{
  "n_layer": 16,
  "d_model": 128,
  "n_head": 2,
  "n_kv_head": 1,
  "head_dim": 64,
  "d_mlp": 320,
  "vocab_size": 1045,
  "activation": "swiglu",
  "norm": "rmsnorm",
  "norm_place": "pre",
  "norm_eps": 1e-06,
  "positions": "learned+rope",
  "rope_base": 57600.0,
  "rope_fraction": 1.0,
  "qk_norm": false,
  "attn_scale": 0.125,
  "bias": "qkv",
  "tie_embeddings": true,
  "parallel_block": false,
  "init": "normal",
  "init_std_qkv": 0.0499,
  "init_std_o": 0.0,
  "init_std_up": 0.0499,
  "init_std_down": 0.0,
  "optimizer": "muon",
  "lr": 0.00163,
  "lr_mult_o": 2.0,
  "beta1": 0.95,
  "lr_head": 0.00619,
  "grad_clip": 1.0,
  "warmup_steps": 200,
  "schedule": "wsd",
  "decay_fraction": 0.71,
  "decay_shape": "linear",
  "final_lr_fraction": 0.05,
  "batch_tokens": 8192,
  "seq_len": 2048,
  "doc_mask": true,
  "train_tokens": 99330000,
  "steps": 12126,
  "dataset": "wikipedia_en"
}
Each number is 500 + 50 x the weight over its row's rms, rounded and kept within 0 to 999. Layers, rows and columns count from 0. Numbers have three digits each. The size before them is the row's rms in percent of the matrix's.

# layer 9 MLP down (transposed), 320x128, rms 0.143, rows 259-319, columns 0-63
102:515479418471569488427449499480516483523553508488492541637511536454433632494479504524515496446536560415482546501493503487569502484473485521476494527474517474512473522407586516554492462422409434
102:513395501499465523450557567427588543514448493383577437470404402440492544506575552484436490473475483487493476389590574535443514537461474507497464486530447529520583460491436532476492503495577508
075:505427508510525570396635535481570413516519565438546445455500463487469459516483471532474583565506567500540533519622448555438567494487579534492482545472442465476554544524599468517400519466349462
095:582548588478537417480465509573536586551504501419584516445524606473525539458343507474418451498494488528462471554505461562502538477464540464540504527464490589487557475590482522555573489444462508
118:446482590616514515600402479457524510490513471520509546536438419530553506426496529549508478509506551539446483518490531444465463529573527518468417471503557566507393497446562509472481512468476566
101:554527504409501567603445496481615560497468457550551530463511506497446564509504548559508524445490553441398534464420534457564484570487525570524489492480539521565526467516522474472567608492476479
086:457494542449487452634391633467467530534494430445638519504491519497501549575519540520521478448555430536556519497529519485407476529452575492539542501552438514479508519547462534488481555506585495
093:488518529544468550577485572475416601472541469499510538519507543483511465620489572558538519554434443487448511414594521568415559492567513472502518520519524517436429471565427513471533428471474564
115:482427509524481572568536551559503575520517450576444567488586492544433514502533513611544428545530511460466501446532496408484537489552487471495527533461550407520417428582585510540494552462462523
112:459582476472544486579542533510434466553544505502518524571579485503553512551453560516480460508470463492497623509463520538462428567555444479499466566516583513477468565477514503421510536428590429
105:474389510467519440451466443524444428551562436516492549578474453501493493469346538518396509520574511497450445456546510463551485519527534448516548475481503509463604562394489432561390469547515457
087:388514479501509526462495536488438577472474471529544488448453453472456487635483441458552507463529461604507546391464550555517475409448534474404512500472433459492518527567546594470481533537451505
096:510580482448530534556517422474491434455501503540531483464472564534639528466534544451483436484526508442561482420513514433568535504503566461440545546477586516581555492544569554522563553563357456
101:466505510449611486594478469572541517565473541486488489465456490549510488522548470506537453499559464513481562505483512479506422556547488541434513472514491510539368434533578494466540502465541661
100:567588512555562445546514510480521457509374388556440569594449455504561436520561533485478505530601508390451538437540589507551585464539406467537487479534491493432537540468454448495492417561561525
124:531493554459481438452527439424501558546513513462406538545446523527535456563574568502366569616487491487562537438429478458512456499573372496444555547528510509479507521546457563456469487497469372
102:527512483577514589584431484499527515493485544544472472430449416448462468507613554522490479561535515462519489518517475523536497504469472588414477562498543501481429488494543532548474504380427487
100:494457536511488449473439517524476559515531528566485534517504451457566539504576534445464534547485418520504513566507521494539573409478518501477525507445532419522447572569498604526436430539471484
089:460506524588520430443547467496579530556408472459503481479428529557513453564518522413471499585550546456456550575559481521459441451532475504367448472520508560468542531500452577427405483545547425
109:417490468644526523632460462476473513549470539443472507514424451473465480487512491524487485453547486467492472492461535404553571457548479541541520491534515448443445538505525519454564512493509410
102:522527518580493516506545462587548567509531515497573545479501538516464542513556520625408466522528512575458599517570499430493577507551424508454480549501524563533372437550483458492509487560592504
110:559550547481471574372462631472543525547516456543585557477600457523508502564548442509515426537561482528490468530504439515496466563431426495512433524508475436471508532553496581412392587453514446
080:501489554541478574512530505519487472511439497442490466515501516523501498454479534569569557482456405459506476438538508481470493488555436415496575397524474514570529488542446466472494557426447476
096:531515504492485510569514480483430507440468488416554537509526511588541531521550491473473483499579471572395503475454563483504501451495567428531509469541557474555474564556535479472495421469546640
097:443526499479472511506471540399505460532438556538533471571478530528532415546480593573541429536478505443407453577555369448475443510466545546424541576479468465551398518428445542537519472457509512
105:396464480405498552496495577549490486596517513532531561619402545489457459514466567438491375450464468404443564546504486540484490524498546507528565495506390475512539565497475505500504508394546546
101:483522459518581508508559492481505463482516441510562409468561483470502466563413483510529504553477524501559448517488477578479496451473583505567576458544401493540510560493565482526557533690595547
092:486511510616510449521594514509581445460467533429436505548521472557581512659474424626455566553451516459541464549596522474483485474502549500427612536480466459462516517537465499479431342525477533
094:511496539465555484594528509423531508487470473438450507470530542536523493492438493498471488538458542535490497392552529601519508485581630504417618499483469523495470486412452579516489487490412573
141:568500591406637506554557497460459520437490517394478518461530466507500652558530512486543621516411495513551513503558468447439473474447507498579476546527459482493588490551481452628448518496461464
099:507487455448461495481540512459498560444519529504557599434504569492437580493458446472516431483485563511422619518483519530473495436466487541463506428468617549478503549484516569546556402519502479
102:542450517555473412479534500419367552490521421444533504493499459576544554527518562464500572502521520461487557419488427518464500540547535532438460433462527518494583589575469463423518508495445502
098:591532564654414553461502455465445464511559580501495499531528488452495424477481516503470481460523446444426539529449431431410437483585525563540532522528456506488534506518489550444508359527526493
104:493518606519632402509420467506486520508503449503555510558500452502586375455506478476475584583503575506422550437485538458494517522448455457559508617562450383512451520464476416511475428524565530
103:474490412502412440519491597531575438421538487511508555503508512422588533513512521465523484429581591477557489524529388559498512455526452475502503506445576465509585497507494524526502497544434512
097:599543580424458526574573499560456478566514542579497429605524459516487544499581553574369499516508410463552463496509545435472527576550553545455500496477533544545508578559517467507569531519587469
097:558485382513512585483497546484397578577472457524491468468493567470539515543473410530473479486558445481546560490518513584446502458368432525458450485539506556529485531552538559503407439485421440
099:423462592538500475530409485478521458560521587446463539605465524482490478396531555506550400461435457442455474544562460528459526534495501455492406486452401538475405605577495512587497518453558469
097:485484444570518483468566488479588504478495443540512546440570490488527601457413551526477449532410456392437571430456513531627462451538551423513555487509506462477489438468499502508450564492456458
107:453497547488454484453511489521558463545499556524578523543527451411498536460407458486471548537567505499428540510568475578531444455421443511366453473577512545490565444478577448532520487401500543
097:443390449460439474545534447515493479525460535449489495477453401528436523494519496486593491444533466524419493511547524492477423491473422459560429552554456563526514455527446499454403500427444478
093:463519541398430388515481556490509510425618519571488481521412490518462467443544500496455495551474544589430503612410465555556486519488550472380515456489522566393532441441590507606514527520459558
083:509449508517462550511472571485555528512479569428544645511586449428606546547469535507425439487494559374474494506467494538536513531419518481547432427488494492590486476558557507491560510475545519
094:481537582514425466536615567479483528510407500503534461410503458591536438426528520500531494484514532533458363518596496521585501458595539515535474485521472515466532495555479445494456451424516491
104:482449501482563407487506537522587478499546502531465510554497568475487475472538453459500544531411546444497428469511445582542499536467516491494538544517473459519489494490402461574467542465431557
099:517505543472506534498577499501465535583523474527495464443530445388441540485403488411452653462514433458485498480558422552487492595480396475549485537471433499496523547477526458549566458380428498
113:432562572532486479554532541560498526565368446569552520585520580456443487551462506541488505476525393569468488530484557452506538439423495538497444397545441515464448529483577503501543397504577456
117:536495514492430484548529517516505580638500484500457524423506507487469487511488536527461517451531431433448409415409493543481459548474459468496424552568511496569462511510526594571425418509525543
103:560531395547427496490528477515480508430652499453464498467526577492527553479491571507514555536504565469494408483501484477422482434523516474434418501538498536457526443438529559573479448500567457
103:576472444494598543435523536482481487553532461530473447526453581547491543537518526586469553512435508517548620483509454542549505580570488488628585489573504516495496423513502485483501558596487394
096:456504438582535574581524514513504481490528487437518457550412446555471365449365534535450417504510572510391489550557619483508468520443523526475529553544471510366464467438407444531482511503478521
103:572522470468417469498589445512517499503426538451525544460598556494539545508533554482543489528440566585460542405530546385394444429493499452545502544611490466523538569487554512605468494487512541
106:409614439562454440459458532561499497502467457575562536487494500528504501475482588535575407520577528560504507523484498489548495508563491512492532441440453418493491515468487453541524450471571518
102:530486525518440570477503530529612474531562518535434422517539578516416514571543477528540480465543490508503502525490549459467460560578449541546518508569593562524497489538506533537569533383466470
095:492454497482526479443568431525521574524527503452587554497403447448457436485495542425446446387441494473520469511543442510470492461508413408534545582500547488467586409457459460497547472495477450
103:441501487456436452553422450479488573541463435515512437502523484534573470488579459537605559458615521525478528526544475522481471539503312532392565502500491542567574482523448542491507405446500422
105:478533500469494519444541530541571424431443509570433531519500560541494544504462392543529512375472504461422505546523470511511503507538590514496511511543561527441541529565509530506454454463469478
109:507470520404449530480469443463579463502463423537587485492440498532540609446521463586444507478507556443559395519509487477525442510467550451477508531428488524534537495489446512465487510541510576
096:566567559522418572523543536494480520483521490469498512497517514609492507535451523406465595528438530545509508516457556509450466493475484447495486522583603479534472536534546573561538507419529540
103:610518461540518528550472525488466484435472525562573469565469529640522564460573493536532512508565567530531456493468590504484509558524439460523502501594464496538449352550493521428499499504464454
097:549433439596500401497513528458469521506572568502459569557505578512481489523524439471479453424576450498456456436453424588514544496503492529520456535534468445488548480461474417594557433573467529
# layer 9 MLP gate, 320x128, rms 0.163, rows 260-319, columns 0-63
091:449575508416479420567477506467535513501474478550582445478524505446500451439459525568513521588499448540424513442412508487510577405507495492479511449453492537478559453539461516586464508579456525
075:517503509439579520455547433517465473555517507566487510519560469532471541564403515489572400458523513456498558538486490484532499493546471488497521546513502479489534538546585444506421579523405512
095:455563472425526520586585511509396458491502480620455421491442510587420529445496520523542502515457514484625515442521507423528472514497471472510476486524602500560511620540478584513457509581491442
114:427383526529526450499483407487599486519464522534513529513487488425522527509501504520517496572462513462431410485445525514446472430519504567535523482575519557389462474493420534498495511562474501
104:479466513447447568534380476509540496463472430542457498607445442494568501496431505430507560600506560540528554530540440446457509547467527515497458443510410578441506557556470448466502550569541581
090:468445428551533494536530494535569477439513532559545411462550415436542407382492510495550476516465501491509572511446497525561600559546504573495608495528525439549533492519415561509586496512443519
087:553495505497500533438542538484552528480526444511503553509439395466545547535454479483448564532540525479523486485537474485530504439485482541504579475562455549429522350388514443411471498442620475
109:541400499534369427473491532460501425481494503496540507502434468416497414518498432555528556429541578544477502485522472579539495504484432476574524418520559564521600498496588575477454457504478495
106:499459503486599483560455544489474615529579434480508471541478584565495476479502565475459497552604432514509504512526489527545574492500582508486511514384493499396522428588459491435485486529500565
106:565527451543529470489529613531484528498517499384528500437516492462496514500554425506504471468522530476458513448508521547548627499478518502544374557474574548546515413522529621561643516580450432
086:448490546504512489511517543449440534474488527595583492540514505518544545553515469555483551517437538548552520488438588472390502464560463526357552512483554462495522488557483446469558525505412326
096:525468556479537535361456493481552416514545510578390507431541481443584489450480566505518538545509491524531474488502512552563488455509484587455498595447608539499496510447527515539465433477342522
099:652487480611505492543489463393483545555565507535510524469456569504447439492416546394485407428531476454509468491489478401370513440485467410449513526571534472475540534500478553497450478534435372
093:473553426550494631510502471480580500524567571546524483480421515469549533491432496509552584498453587502612441501537473544472485416496530564577463474507455543454491531530535580484517496526497511
112:520497412493504559509566443442478437501391492518485398486568439564504444475517461483583526493521493510437552565503527567461431489514470527482571458475559509517539537556418526506487503510458463
109:472533520502448504382559476506491541449603508468449438522550458470428440468449487447461489557489504488519461515491478592461446459533526465505558534480478530463508392596455499408533524586524455
103:583490600522582550525507451444534458452580470493424560575428466482487408509537533573500421460528528525511595485520492503533495603507481500521363546601439469491520441514548505440471465353503435
092:511575534525563459508549575445549544493410487518527469521497505431527476548480506408517452586580591456469447530548531565502521487504510499490544471498506494443502405506461573583460514386520471
113:570404499517525492450504554515515444405550569480500535414563432567556470421521510529438412537563501504493535494488468501483643574497593614483477564549524495376533462520542527548506436467458548
103:456489523460460453534586435445526492589488457516496551642545411544400522508492470520488443395477519444559484488529478527495402501537529525466578533464527424526653454459555567623520552431455454
117:514525485579460473502544578599426581490482494567566488533406578521509573536542607419562531551471549501536482387487457506578501482564489551486561493556474544485430558450503439566586531517486503
078:450451531534521505572493521566418419494526497368496410445580475465508466508474481479522440563506509475492469516505456478482468456465529600436396468565584480457510416448441524540438400499615521
093:481447429414503523553553517481559573486513398499533525472547507521527564448410510484626558473514519470481549397492482435437520515613484510564575483524554466532436547486369560583478518508563467
108:450504410440510497511469564463448424464399536538561502562522496498493435554602481604508527473546500480464481403488416575433472471503491528410502531463482464508477455390483455514553491567463450
096:458499401420494527422471500579463561579533510463420508489448485454488416532610476479428456460475458524472513550550461501547569535527471445604522561481519551528478528498492457559438400467520450
098:546446563529465441479535552482529563461445655524460510479508467418609516566530476491511505524401505502467498458563538498558455445527491440530557469509455401482417514505491549467601512497463534
099:522579543485535390460522621514452554499490608451487526569526463483508515552496417434475412529487422441437447471546479488455524496525542471520400474494524425480648468474462505534512522544499536
089:508448501437466386498540420503440516491528480545412504498467576553495529589536535506443562611549495463554475485496456475570478480476472469581497453490540537558463549528544496448459570470520573
149:495502433521483509478562445478499446459540371546528434441415517554474449507466524593470515432499582444458518436578485539518593581515491507451548418487574592568487415493594540446504537505442570
103:519548524509517605523503531526403430479538485479532479493518581503481505420464664490478474601524482458477494497565506471412497567538524436511606539473510483489520486483446499531526508577459496
108:432499449591581546551535506423468460554549555573483542441604541471496402541469421523492508603546504541466478519514524534525417464515477486499428519539467551527486526506527498442579507498450443
095:559502574476490480452460420548541561491527445544518533546519496508476399497502448504467624553521471497495550443486504530491546425503477523541576522420499532427477404589459500533490454486522537
122:469542418510563410451501459520554431570503462450499553502389535471540477536471478489557489492470419425601555455454577423484477493519556530526486454556318499546588467544543553534541481470487504
103:475506453527417486508491529468521563481444559574463490448519551406511519451554538475531480504544619560552477495539401478470554508535574527515460539468515494420425455496479444584544411408434511
109:571440504545417538482567571486543490483485395560419601425557419467417441483629591444464492545489529417519606565450505543488477443520476470481568471468580510563373595519466431479461491443481583
105:504510653451471526414473451477434532471464495503494539550485433579489544472473581520453601604538491411526516491494507539515447506577549587526574380496504471537463494524406403530466507468447470
096:414448541605630552575462531578403448472485435417457517527446429504580492576516476558528497558476490515454452541566416524451520413530552562511458534508450521563528448432513573525436471389548473
103:554478477488560494500416446515364543513505518496442408550398568552461441544570563457595487439536501503510491506546487487337421489518439470445480549484554466521476576455452523570529487582575468
098:391449492541512518548576457472524468540518519510447444483548604547552551512503487543493514501449407472545485546538480501482551561539474517538512560471422393470431425448482551573474484589474433
085:501479490508556435469595446503448435494453487513561488460527461428438498524494439504493439609479524421521524551501562650543519549456449576461556329591521451459516491538602420539460386530524479
097:530570439477513465465547434523475538459522551584509390544462503531508377521458459566472513548583527444465528451516481501523574523578612428522432539462497570521459450493460478465520469539521570
074:590444584509520522389531478520580492599501565435535529489529553488533496529485532500584525472491607403480373525551506585498586452530575579478537520535435473494502504492443532477593386475517499
097:544517419437553487520533549495540545435449541588505532472560476435439542325493507536533494435511457517477512511522485535501467555470494481501525447549432606476587451554478543541571378433521479
103:530438529412561564449526533473562544417570494512590426527475472556498545431553545554500481464423465494469514481523540449503531505450486560416585438465412496492555441448568489490574416487468501
102:542463501525575524467518500548509584595543485457446498521470593455575466579556565455478551536469459414532533548557591488427479462514539424533455423499560462449448529428529458622480502485534513
116:503393519438487544580475503512417463522501467503439517526411505521511526543449477573530423476527526476567499445434520453410564401633440519452480467481511425597468450481526533504476498519526460
109:513581500471517474556465500556580506537418469421435468475527497508546422538561592546578513521509538444542401450420451453459627505540564488487418552593420478539493439485525435521529476555527450
102:529438460494638396463500512507495554461510470517444431457588439461467514529480491495518505572496417495492515561483534514464510463518407499448528459502460475390386519494428551484521448503537543
097:484476461491464567428522454408523552606436422490486524455497415478466514557490492480490432551456461490472393424555487546485468499595523453431488483551479542483482532526538566512570433483407489
091:467619481579569532498445422587561472422459542557474536449463553510458477463452428491510448477489543496591507581621435551497557481552501382498499530540521551445506503515473506555477447516581554
111:423472460427503451557485493485536486497497512469413479561516465508541423527506502525461484557481504517382456467425493559564570413501434499486451520546461468576523505498479437491445496523607546
089:540478512481549419473477520448468492505594427431508540483471522461521534478569512517521452532427575439609557491618500540504458489521527498570525469458423463468504487529471518579476356530439523
103:435505518485520570392445522508458525449437460544591452491526502503478490462506508489554466542529494566595498441507477554494607436521554494540513529395470485444450519510463412450423512537489541
094:554506461450533500509536482425477488577454487484477501588515549433468539481586538505431504548517518495587503498557436517480540383506452509454507478559434490482562467407569517480483500465514473
115:450548473425361563464562507398539527427537503495574534523428416411433492547523509588465578459453429518463465513563523586460441458511496466571561517468410491528456554453487477466513426482515481
105:506478463539483517596414437561484433528435497564481579500466562527495450468509550569518628457551535639481594555559478540497520543605532555537543537502473566534493559547441502472522507465492429
105:536465456427489494537532468534552520453478488557554449619509581404458434412496476478451496523367620456436585528484451546445463409520481436557518527495484572566408516483448461495454441492495558
104:397508507471526588419518445453497515463582510542554445383544515452497470412506569501482519510602599586557562553586484509465518500453497462549565482493472450564474527529457567530506518527390552
112:500540418331543507454562426438506570497495537551507535518486564484504481477572471541541557633423457517479467489476444509520529531544512581541432510502409508476491475526517488477502497504444560
090:486519554476532603531517508565514503529419503566503469547472491481487396518436494524567483538457490577503459592556454463523503438541499417545453479549442569499539509600401426541561375421516454
# layer 9 MLP up, 320x128, rms 0.154, rows 260-319, columns 0-63
092:592420446566517520484558531570536508494426515459428492559488485556499551508532513450501484456421505390572466553542515480482466568489620498549520531484551573503474532583516443465523522479550420
067:542477543557466472500530464461575436424538555385534510376477479531497496423560466538448653506472551535529501410512413534451541522469528526466528456506455488513468399443481481484600505472507446
094:448440545560541543502403564559456529426464592493608561366570439504479436533438513496492434585532522477467515461433597516527470542553551509503531635536563446431464431548572483523574479468504571
124:530426524505494475543457428558519500539417579551549509597451455431516455498553563512486436649544541508470484553511441439418528507545574466457542516568508619507472531434454416468484485509403443
104:517487489442482530482455394451460509507618453571504504515549494445464475579467464471452524566501505479487527516470454448503494450434490479578441589448535470420496501438574422511511526517582536
085:412407432493468431597490580483468454467565468468536397533539480616525504467497520446479485460421505564503590563535559455538458588551575551487515573498502506557535551528517501429483479479460493
089:552499446504541413468462504508445587517465522520509540505402534458455473544537509539473536529489455630465491544549520573465570479551536444418504581540520518525494492578589486511545462505518534
112:536550580481582496522467550519552454477518517567449649573549440543547611473498539561430496581515472474504518517421530495447490528556562491483463492480508544490448494552506492603521523468484474
111:482460561520522573539475572479518611579517498491491478452575485473505514549531516532470561563422548535536526478536505418432445558461574414582483481422497459523471552619505530410371513433486549
110:540522548574517439541539492469540501481415498509509452489546538516458460547475517497470552535549538467457461524504483576521437570500618494459517472535531528391430360553532527488513574454480512
086:432501538476497523460514455443557489472535485524467491478451510472491541520549424541571573555471468572474532589487504508447501510519433638538543567495566463441576519513502483481561452558417378
090:493506469442490547576545472583531518465494506495452506432443565547514439552555486562471496445470485495494593356503457478522515542523541388478517465420445487575546520483448532413485554444524448
101:575488512484555481442532629495423490525614542538498555448484511471464550548456478527399571468519497515506478533415559447444546482466556503406577461524520583491539532630500556441381469521472507
090:542385546464518505516553542444469562507462454510483608489480519622547510510514520546466519439569430530467470499424575460552478605517381435501518570502481550514530534442450452500430481462483545
118:483508523491509514474530444479614480557553522494437476511535505571620457533528516360481484469495457465628457455497577443492552465504495534593487434473414474511596513501461542514473515589483417
103:546440531480449558521456567456511510455503595471496478419499465566505409513473461552420520492532463520624408448523482538610484490556480380546437465423496517445439406537538476477428529529508518
097:565471484459483450531521528482541542483524479482396544530510556575492449482542469554473481457570483433489528500521537521518491538499420520457488441551497596461476465468637577526422561520406470
083:548540579518465548559494447471457507569419468501474575583450517524454529470476497569523485488491525513526517584492542538471440502514514525560527447446440531537596405494470570564504575417526411
114:537475554559463483502470501443442553379477566454451484427496476418415497525480433457470578536409507489581477546448549467552585533470553578515488491429546486492574474462453500513467481485514510
098:480429549466418513488510478557487567579569513560619479536609490537487521532546507496550560507538416455491409457551427506462517512491370402479502595472516451541537467441537476561515520461559508
108:465485490523459625577587437565508552538603525554434528476498583523542492494598455410530449582540559518540519437556491431434548564493383520541504483521544602471472551491539617503440540466583414
082:538519539422502487379449480438597474517524594525531524484498508561533475421501417518464445437576467519521480497512544539530500527495523580531481541504453545478458515501612455490477498435460538
093:526462516448478534478411408451446518395604429498488484441474487488503511434490589498409578414521460555528468473489562493549526482514483501542598486352491543524469547567477457492478504566489487
107:543528482535454512445542542510451483514542442434545581492469379451533467521492528482488585568430475560578527457576462631490527496504505566556500525502382503390504516535546502451537475432536562
101:516491531395490503502469510575519582555554507474475480489497590456579561500518544398495465444457435488453523553593440463528529531531536486543620452496513459478522510439537502552503497438510480
105:415501455604423500592496475387552473461532478428517397529454441511434485417513600575568514479577520548486463479470472510452464525499498575498503431474461555536586543584473519450486539468506536
111:465395469445485602531422467469384545501512399488483510580426497443442412353538570441547454490512562558464502482437456539515507595467512499513502488448517468573439491466568400480512558520574512
095:526442460571538448506463508510607507504551477511493463449556503482489479393574530569517467466483499556467602539425515552472550489499464496490439512484563481536451511533542462534509488512570414
176:532502593451573497571455573468494524477469594422451578548532486446491551536583514406562556538470441508539514534485501475457446417455449556583460533510494423470564545538421418611495491483535408
102:581510413454398404506497449495523504487472497408551446490451491490487435411435504533557584421510447542580542463510422522493471415447505457507475465453532526577497534423486420512463533506519499
106:475556486475475526509533480521439517498386536464557469476423508559514453589437454486555479569416522541528582505509501585476422455500458538430529501462463431447502454478479600478496476520552483
090:578401495514499513449443482461506593537573519608499566549509516410512485494504490485398543485536450483513614463475514464412503462507456527499510552406531553410494469456506564495541501497543534
122:537438409506525494409434461459459451580504524496498564412498546506446575592449549552511563425521555478482485552511432491440427470468483529457525551501422539547526454440454535492453522532455550
104:511530512614476429507559526518588441467498568558502530537543454470497476543551417426551561463523564514486536430451468424478554504512477432389514437498539481465517501563431459423480485449480529
104:460424522552493541472469510441452444473619537482465485490553561482396455424457519521554548570454536493445476555494439531472526431507503477464505566454504471509536473406453511427493475488465533
096:480467447431459598549494480536471500543497465470511492485482447441582465471566474461425441465464521426450547513474589490484543500501462421495535482507551478537491480486584504393498479449549346
104:507504478576514540512548494548534576554622525553433460518498531496472513480524513463410487475487514552448491499538511518389469477464476445559350498489554516425554546488424467543511427423507546
096:484439543530471528554437487545482582560520452489445530514529517505468520520572569478445414518397437545625486592530520522543513520488431553614516434547526507493452445503420487554471575545481491
097:539573507495493517480594530446520521394423534606494554384454515456413443452485512555515399584583568593568541548480498519562474458551465490480447569477453505443486471499506538482520563471463572
096:515532469490457530529461479443553530400451512535431569508555534532533487475543543539481581416486485579482532510626415337411535508569476452563467585544487550539502508511458530469511482449526483
107:434512438495431433530548470484459499543487534613494454451424527558461446465468542551462584514511551400482524507526510488489495515608526441460447491497486509494469433486563419411574503459542607
076:602480492461486495439553503551526533513448560390513513545496474492493472514509488547549486497320537462454419527519440506578499529550644623539468466526463465493519485547459426547532537558496515
091:499547397586407368518551445521465463571510516439550552516440459524445456495492499488487579478508436478433458448466488539508540444609466512493475542478445476515476536580575480435555505564514470
096:487489494421486449478510488516497440511464499483466555577562589566469517510553494542398505430496549486468447528418457478524483478496470580526487553507516453557517608549467497522459570434505513
092:563483492479503519604473527467494593529463423537474505482449388449483509455463443478468489579521486593497593406578510508512510489582502559540533508580491477566473486618437474547462499544515586
110:504453414440371548545494436453519586569478446513517474454434446438506458631563478433476540452497469519542584404483450461530542428649514478548453486501470467516435509431570519567518464555556457
112:598449520576503465488555512506564546543517445487506500542468630432556511483591483502544488562458516512463570589485512536469465524538511417394431497524481558520456492550542472562481475572505473
101:523582506539561449476494539434564545507548495560443529522417499514418542417428554399527424480426505437524389486494472499512509525518580561514546552554497472397487496449523460525569462461503508
084:539475555539534493568499545525462495451582582567539455466483594475526482515548576546505576553433614550561587497439488424527506534492491453555598584506496456539500502507505392477513589512524554
102:418544577538521473430542534445530437515532529409475442581441523564537410488466533497514532511535471473542467450488520470545488539495543572437529495595477487469441571455468449424518545537408439
119:414466459488564529396475491437487536473561488474529504549588502524526520391487409485440426516558459530585548524520485493547539547498405535411448547518572491430492466511567479473537497427495485
099:516520436524469417453535582450487507502496494468505538546474526498606498412545526507611476475594541544525520449510523508505498437511494490467565427519473472477518451522529505545392356490570518
105:534468493445432536448463514521572464482499455539540472476513567494464526441455475525549476505422503495507502382488436562536365437560501479553526484544559521549511528461523437482615482554502513
078:502489587546504463483466531493476636408524486527516436431471462519523451515446486470535466399492498502342469486538518505479494559525540477630532545479489466529474441526454387601557437507480539
115:486476537456471450497526469419567467540566488395584575512473396521427505510452441577446600514446554455500471504476501435449473578425436519491549562481492512551486567450571433471463489452497522
112:498508556464472522562461511461560555503528415478559516529569515504522533519445452445451451542497502456510485460514489430509432450465545460479557486498434561553577461417530481434403439468482637
099:481481414524559495447452539557473535486463525437379489521530602488443541589470508555456545486445396555494499483465463530541507516528487520491504400465418503516574371521477473492465525495555521
102:462495533506498504454538507523431507519585536464522506510461465507545482397422474532536463468443520484478553481448428473442514489514495463513599449456397554543534561491520515479561494542505463
104:363467479593491567501454566516510453496458508474566508489521532585580456517476473514561468542619498607558499468616477509515549464491552439479455414509472571527515520480493446426509490471413461
089:586573433516462434483565446442457495517552482395503479539521529499489437452488492399520521437468478587570484493448552502544561641523494485484482465495470410584533429416537480527400439499436529